{"hidden_size": 224, "norm": "rmsnorm", "norm_place": "pre", "parallel_block": false, "optimizer": "muon_variant", "weight_decay": 0.11, "warmup_steps": 23, "schedule": "wsd", "decay_shape": "pow", "final_lr_fraction": 0.0, "doc_mask": true, "max_steps": 5438, "dataset": "wikipedia_en"}
Each number is 200 + 20 x the weight over the matrix's rms, rounded and kept within 0 to 999. Layers, rows and columns count from 0.

# layer 2 attention output, 224x256, rms 0.137, rows 0-25, columns 128-255
231,219,177,220,169,214,160,204,216,186,194,211,210,210,220,223,181,205,220,193,207,210,232,188,206,216,219,167,208,177,188,190,195,230,233,191,169,179,203,223,189,174,197,202,197,220,199,177,208,199,199,225,211,163,193,214,174,188,193,208,214,223,222,201,170,212,220,187,197,190,230,216,241,213,222,216,192,181,203,219,186,208,185,225,196,221,181,199,197,197,226,201,197,177,199,217,210,176,182,218,205,197,227,192,210,208,181,168,182,216,208,193,167,220,211,212,177,213,206,188,218,205,175,179,188,162,192,192
182,177,238,195,198,204,212,191,210,219,196,250,222,213,190,217,224,202,193,200,197,200,179,201,194,190,210,248,199,227,217,205,202,222,180,215,195,192,175,206,190,250,205,200,196,209,197,189,169,191,223,158,209,215,192,226,245,215,194,194,223,194,215,192,256,241,175,193,203,210,195,209,187,203,223,169,186,194,223,173,184,159,190,168,213,180,238,176,217,195,200,183,142,178,148,221,201,189,187,222,178,181,212,213,216,174,173,176,203,201,198,215,227,226,179,200,207,193,200,199,163,187,205,232,205,207,189,221
184,195,202,216,173,198,188,152,199,174,176,183,192,185,188,220,168,211,224,218,191,203,193,174,197,202,198,198,200,203,214,220,216,221,168,180,234,244,217,170,209,212,171,182,213,203,179,230,194,203,199,220,196,203,171,184,191,215,201,220,173,183,199,216,193,189,207,137,182,206,240,237,191,171,203,174,230,185,200,175,222,134,207,191,237,199,204,198,205,188,217,195,162,207,169,181,194,231,225,210,197,161,202,196,215,211,179,208,227,207,197,211,149,205,185,168,208,216,230,206,224,232,154,244,181,178,198,174
220,209,227,214,192,181,217,205,174,217,254,220,201,205,201,169,210,212,214,171,186,195,217,169,150,226,222,261,181,159,208,172,239,196,203,175,212,228,202,183,172,190,190,200,193,209,198,181,205,184,186,180,238,223,183,189,187,196,198,200,245,235,249,181,214,182,211,172,190,245,211,178,220,199,200,208,196,206,164,191,181,217,193,198,199,182,149,200,213,185,192,183,234,216,185,228,187,194,201,222,218,180,220,217,223,213,182,218,187,235,182,203,202,220,198,200,167,199,221,232,202,182,212,195,167,153,171,228
198,201,208,198,180,203,191,213,163,185,229,210,217,219,209,214,190,217,219,201,191,200,212,195,189,193,206,194,189,171,206,220,222,226,200,177,189,148,213,190,223,217,212,226,190,192,228,192,212,177,174,199,239,203,210,218,206,211,182,207,187,201,210,187,193,204,205,252,212,179,244,205,201,220,209,198,213,167,196,192,199,198,212,216,224,208,184,199,190,196,197,205,217,211,171,152,192,182,218,198,209,215,190,256,213,204,248,175,226,197,168,200,220,202,185,216,201,201,197,192,217,220,236,233,183,209,190,202
193,198,198,204,209,211,146,193,201,203,184,187,201,171,183,224,188,234,163,210,237,198,173,161,193,183,175,197,230,195,209,179,197,164,187,189,190,222,168,177,200,193,190,243,176,201,191,211,193,188,215,199,183,206,196,193,182,212,199,181,207,203,224,224,205,175,179,181,209,209,229,210,205,226,204,193,201,204,210,209,240,176,198,207,189,210,203,177,196,199,178,157,178,235,222,211,190,243,198,184,220,196,210,205,206,173,222,159,196,192,235,200,224,191,216,184,191,261,211,211,198,203,210,191,188,181,180,204
177,219,200,194,216,204,171,185,228,181,196,176,207,179,201,224,198,197,229,192,178,163,190,219,169,214,190,218,246,173,218,190,220,179,197,178,200,196,215,227,216,245,184,209,208,186,184,224,219,196,193,193,206,210,200,171,201,222,184,193,216,177,220,214,236,154,201,195,222,170,186,255,157,237,174,206,217,230,193,206,183,185,173,213,247,220,214,190,202,221,225,173,166,195,166,194,170,206,217,189,204,208,206,196,169,147,210,197,190,201,235,173,200,225,224,212,197,231,188,226,222,188,183,176,180,194,193,191
201,218,177,211,187,231,200,184,201,177,187,190,177,184,208,196,174,216,212,204,231,232,194,195,209,162,226,175,183,201,209,171,230,231,217,194,216,223,208,191,220,200,214,173,222,205,193,198,184,202,194,206,199,199,188,199,200,230,211,180,192,205,188,183,196,185,230,223,183,144,214,217,224,255,204,251,180,214,210,224,214,201,205,200,181,173,218,222,183,219,222,225,184,192,196,202,179,201,182,227,164,202,185,231,173,187,168,193,230,196,206,205,205,222,203,157,205,225,184,166,198,179,205,198,201,209,185,214
205,184,158,209,210,194,171,216,176,204,200,216,211,219,198,206,180,205,204,224,202,162,186,163,205,190,200,205,215,228,212,186,197,191,198,201,185,187,210,168,212,203,219,186,213,213,166,222,188,169,194,195,220,197,232,205,196,198,236,192,180,180,203,203,199,221,220,201,179,206,206,180,219,224,200,210,209,178,222,190,250,162,207,187,163,242,208,195,207,221,207,222,197,194,209,210,198,216,174,212,226,233,207,239,193,176,199,223,194,208,191,199,216,209,219,187,214,217,195,182,220,240,213,212,217,231,199,193
229,197,196,175,207,217,200,185,207,207,172,230,207,202,217,206,200,181,209,200,188,184,206,179,207,194,231,213,190,190,205,177,211,198,264,169,225,208,215,201,195,191,224,218,186,191,207,199,246,211,198,182,207,198,177,202,184,191,200,213,179,185,196,233,165,206,197,199,196,177,221,204,207,235,193,194,150,207,207,183,196,218,183,226,228,178,156,242,186,200,169,250,195,209,218,222,177,195,176,201,185,236,180,177,232,196,176,242,226,215,201,185,192,178,205,216,156,209,203,192,215,176,199,211,181,209,202,191
198,178,174,223,187,192,203,189,208,159,195,197,193,225,199,188,193,207,202,215,226,215,185,229,204,170,173,213,238,211,180,192,217,201,179,197,204,220,205,194,194,181,206,230,194,189,217,179,229,181,205,197,218,251,201,207,198,172,187,180,178,174,226,158,193,192,222,192,213,213,205,182,212,241,217,242,211,174,192,205,210,182,191,204,187,161,220,220,209,201,195,175,186,212,250,221,196,172,190,196,203,223,206,220,179,195,223,218,180,246,201,223,200,226,187,213,189,150,144,157,187,176,217,189,238,217,161,204
201,241,185,201,170,180,219,175,218,201,202,177,226,209,199,197,198,153,196,194,207,202,203,211,215,193,187,219,206,205,226,188,194,206,200,170,193,199,206,233,210,188,187,210,183,173,233,182,210,204,181,165,201,198,188,193,233,214,204,207,198,179,177,197,221,168,204,170,209,201,205,213,205,197,189,226,196,192,203,185,223,247,204,198,232,198,176,211,183,192,231,160,227,217,233,231,202,184,187,178,233,220,199,196,185,219,219,178,217,202,204,189,193,230,216,247,225,227,199,191,180,216,175,212,190,169,218,178
193,221,197,194,183,187,209,212,175,195,208,207,185,249,198,204,184,220,215,222,195,216,206,223,183,217,182,182,203,219,184,192,172,213,171,183,196,199,183,174,190,196,181,201,206,179,209,220,221,186,211,197,185,209,168,187,211,204,200,225,203,214,195,178,199,157,207,211,224,217,200,217,232,187,192,190,210,153,202,197,212,207,210,174,195,190,210,177,204,190,222,236,180,202,209,217,238,200,180,189,222,193,228,234,221,213,193,168,166,242,176,208,206,193,194,211,228,217,172,227,204,221,193,188,192,178,221,191
188,230,201,194,213,197,192,230,172,219,193,201,214,195,213,205,217,210,180,193,206,197,167,155,198,196,203,165,200,209,248,239,236,174,212,217,210,175,196,207,214,175,194,181,222,180,217,196,192,205,233,200,195,200,231,172,217,212,184,195,190,199,220,223,191,199,239,200,217,212,211,169,205,195,221,203,219,181,188,173,183,221,197,177,182,210,233,205,159,191,172,169,205,212,182,216,201,220,174,186,199,214,236,223,189,201,213,200,193,219,143,222,185,196,188,206,200,206,167,248,194,163,233,220,204,221,170,191
181,205,200,166,191,218,205,198,195,234,212,176,187,205,171,187,218,184,173,200,228,185,204,168,131,172,202,198,188,194,207,223,207,202,213,183,195,167,215,219,200,192,228,231,206,201,183,193,196,207,184,179,221,201,230,187,194,221,187,240,186,193,188,174,185,215,209,219,194,191,220,195,184,187,204,197,188,201,212,204,175,199,216,191,200,215,184,239,231,169,185,194,200,206,166,186,197,208,227,229,217,251,206,220,186,202,184,206,214,179,219,215,182,157,212,195,185,250,161,201,210,144,223,154,203,173,232,212
210,169,197,183,206,210,208,183,225,219,201,183,221,173,193,204,188,214,205,195,195,205,186,218,202,182,255,218,194,205,227,181,251,186,202,179,211,225,196,202,195,202,239,184,198,231,174,186,201,199,190,208,204,189,237,202,191,221,206,178,181,204,200,218,207,234,213,191,198,184,215,219,179,212,207,216,180,215,223,186,200,203,192,243,196,255,234,197,200,185,208,189,197,199,187,226,168,208,199,191,176,186,239,183,159,231,169,202,173,229,250,210,203,210,184,190,195,190,208,201,215,174,173,205,195,209,191,230
183,163,167,201,184,201,211,180,200,161,192,195,188,183,197,196,212,219,195,199,191,197,176,219,194,215,205,193,186,225,209,192,209,147,208,193,195,202,201,174,208,213,168,171,189,190,224,219,229,192,206,207,184,225,172,194,210,224,193,184,190,204,199,165,229,246,200,239,210,164,200,220,212,220,225,182,226,192,201,197,221,202,197,179,179,199,186,160,206,207,240,174,232,178,205,210,206,232,214,187,201,199,229,243,177,201,203,232,200,219,162,174,158,203,144,190,204,138,218,205,170,188,156,198,201,177,215,228
163,224,225,191,185,211,201,206,210,201,203,134,216,213,215,181,205,207,213,188,181,188,197,208,187,227,172,187,226,219,164,170,184,206,195,161,200,215,192,231,239,187,198,187,188,221,183,196,206,221,205,216,174,183,177,190,165,200,183,202,197,191,196,177,236,207,195,201,223,194,193,219,173,213,198,185,237,153,187,249,199,208,209,210,201,212,236,155,146,171,237,206,163,182,225,239,238,170,189,195,223,218,193,192,161,194,185,208,220,192,226,234,190,185,168,143,197,206,253,208,236,218,203,176,159,209,193,221
193,181,248,177,206,179,194,205,217,193,206,202,173,206,201,186,166,184,197,190,184,192,187,217,181,177,206,203,179,187,161,190,160,229,230,211,193,221,223,206,218,192,199,201,180,197,204,189,217,210,208,184,153,225,207,210,204,168,194,231,229,225,191,200,200,203,181,215,209,228,186,195,204,196,228,170,222,205,192,222,211,186,195,202,211,236,220,170,204,206,189,194,230,215,208,191,203,149,221,217,215,211,151,207,175,202,197,195,193,217,204,182,166,160,180,224,251,183,184,198,173,215,227,170,175,199,233,194
227,198,204,220,207,198,186,221,187,204,181,181,199,205,200,186,186,217,220,220,213,181,197,157,195,209,227,236,225,200,201,179,160,217,219,211,175,203,188,177,165,186,183,211,202,162,231,188,193,227,218,158,199,177,190,192,170,212,222,182,180,203,222,216,198,236,180,199,200,182,190,182,212,208,197,212,191,172,211,206,203,179,192,197,192,223,188,201,169,201,188,166,203,200,218,181,201,218,151,192,215,197,216,214,218,200,197,200,243,207,195,217,204,198,187,211,182,212,198,210,222,225,165,216,206,192,196,195
204,189,213,230,186,204,184,181,177,175,226,190,167,195,173,199,187,181,172,241,178,201,206,262,191,211,207,197,181,198,213,207,181,180,197,169,193,197,196,167,171,203,237,203,232,204,218,196,190,195,153,212,198,241,204,188,178,200,199,214,235,230,215,210,162,197,197,161,179,182,202,210,202,188,200,182,218,227,243,157,233,194,244,135,191,180,183,191,179,217,180,207,216,210,205,169,201,187,209,205,176,225,223,208,231,207,176,200,177,206,183,188,211,238,190,229,210,189,220,251,186,211,195,184,213,184,184,238
182,191,178,234,200,203,189,195,196,252,197,226,211,198,226,185,204,182,219,203,183,203,185,180,227,169,234,204,208,230,216,169,189,202,228,178,236,193,180,197,188,200,210,222,187,193,175,170,209,181,191,190,236,237,178,197,204,224,210,183,207,203,204,213,174,218,222,207,230,210,182,201,177,177,171,184,150,212,168,205,220,196,184,190,220,179,227,229,158,189,182,192,188,162,183,196,184,184,167,215,175,191,198,174,191,160,216,181,213,195,189,228,207,203,204,195,149,156,210,211,188,178,207,185,216,201,184,167
192,210,197,189,168,191,218,201,182,181,179,192,172,172,231,169,210,205,183,219,219,195,192,203,180,195,226,186,195,167,193,182,211,197,198,175,187,193,198,199,192,176,206,188,205,215,179,186,184,203,195,215,202,225,160,210,193,198,220,190,205,215,201,205,186,187,195,206,200,202,170,208,211,189,213,213,194,228,217,212,185,209,194,188,156,199,206,203,196,189,204,219,228,209,219,219,215,194,184,204,215,157,177,195,223,211,224,168,198,154,220,186,182,188,184,210,192,193,223,198,190,236,197,223,200,177,182,202
168,202,181,223,228,213,178,153,208,181,206,233,212,204,196,198,190,215,242,175,181,215,170,193,210,213,180,225,156,220,179,224,210,254,205,180,177,205,202,211,199,196,193,219,242,208,222,197,196,194,250,254,192,215,197,207,197,213,179,187,180,192,207,189,211,190,225,206,194,174,241,218,206,205,197,194,214,164,166,260,208,227,168,219,230,175,220,181,199,224,167,150,205,179,210,179,212,196,207,228,187,193,194,214,165,226,199,167,169,196,157,223,213,224,202,170,231,158,200,240,192,213,208,206,218,229,214,200
183,184,198,194,193,191,217,217,199,196,188,186,221,177,200,213,193,185,189,201,188,210,181,177,178,207,177,193,222,216,221,177,205,182,208,219,208,186,188,182,194,215,218,186,171,216,214,202,211,209,190,199,191,215,207,236,194,222,195,192,205,220,227,158,195,208,249,189,187,181,204,204,175,218,203,191,181,209,172,208,224,215,199,197,221,189,251,206,228,181,238,194,213,194,199,249,215,215,131,173,171,219,237,246,172,182,193,189,208,194,215,187,158,205,228,233,175,175,162,191,224,181,203,248,178,177,181,192
183,237,193,208,226,197,191,221,219,193,207,202,214,173,200,208,201,203,190,184,232,200,231,219,197,227,193,202,230,216,229,192,192,194,219,201,194,178,202,185,212,218,213,211,178,240,206,205,212,218,181,221,203,162,195,191,205,196,182,177,203,220,229,188,172,165,162,178,175,236,191,215,236,192,206,177,188,205,199,160,210,223,208,218,202,196,196,177,198,198,200,199,181,184,181,199,211,181,198,186,198,253,187,181,217,172,188,185,191,163,167,209,197,150,189,164,204,207,209,200,199,199,216,207,213,212,193,202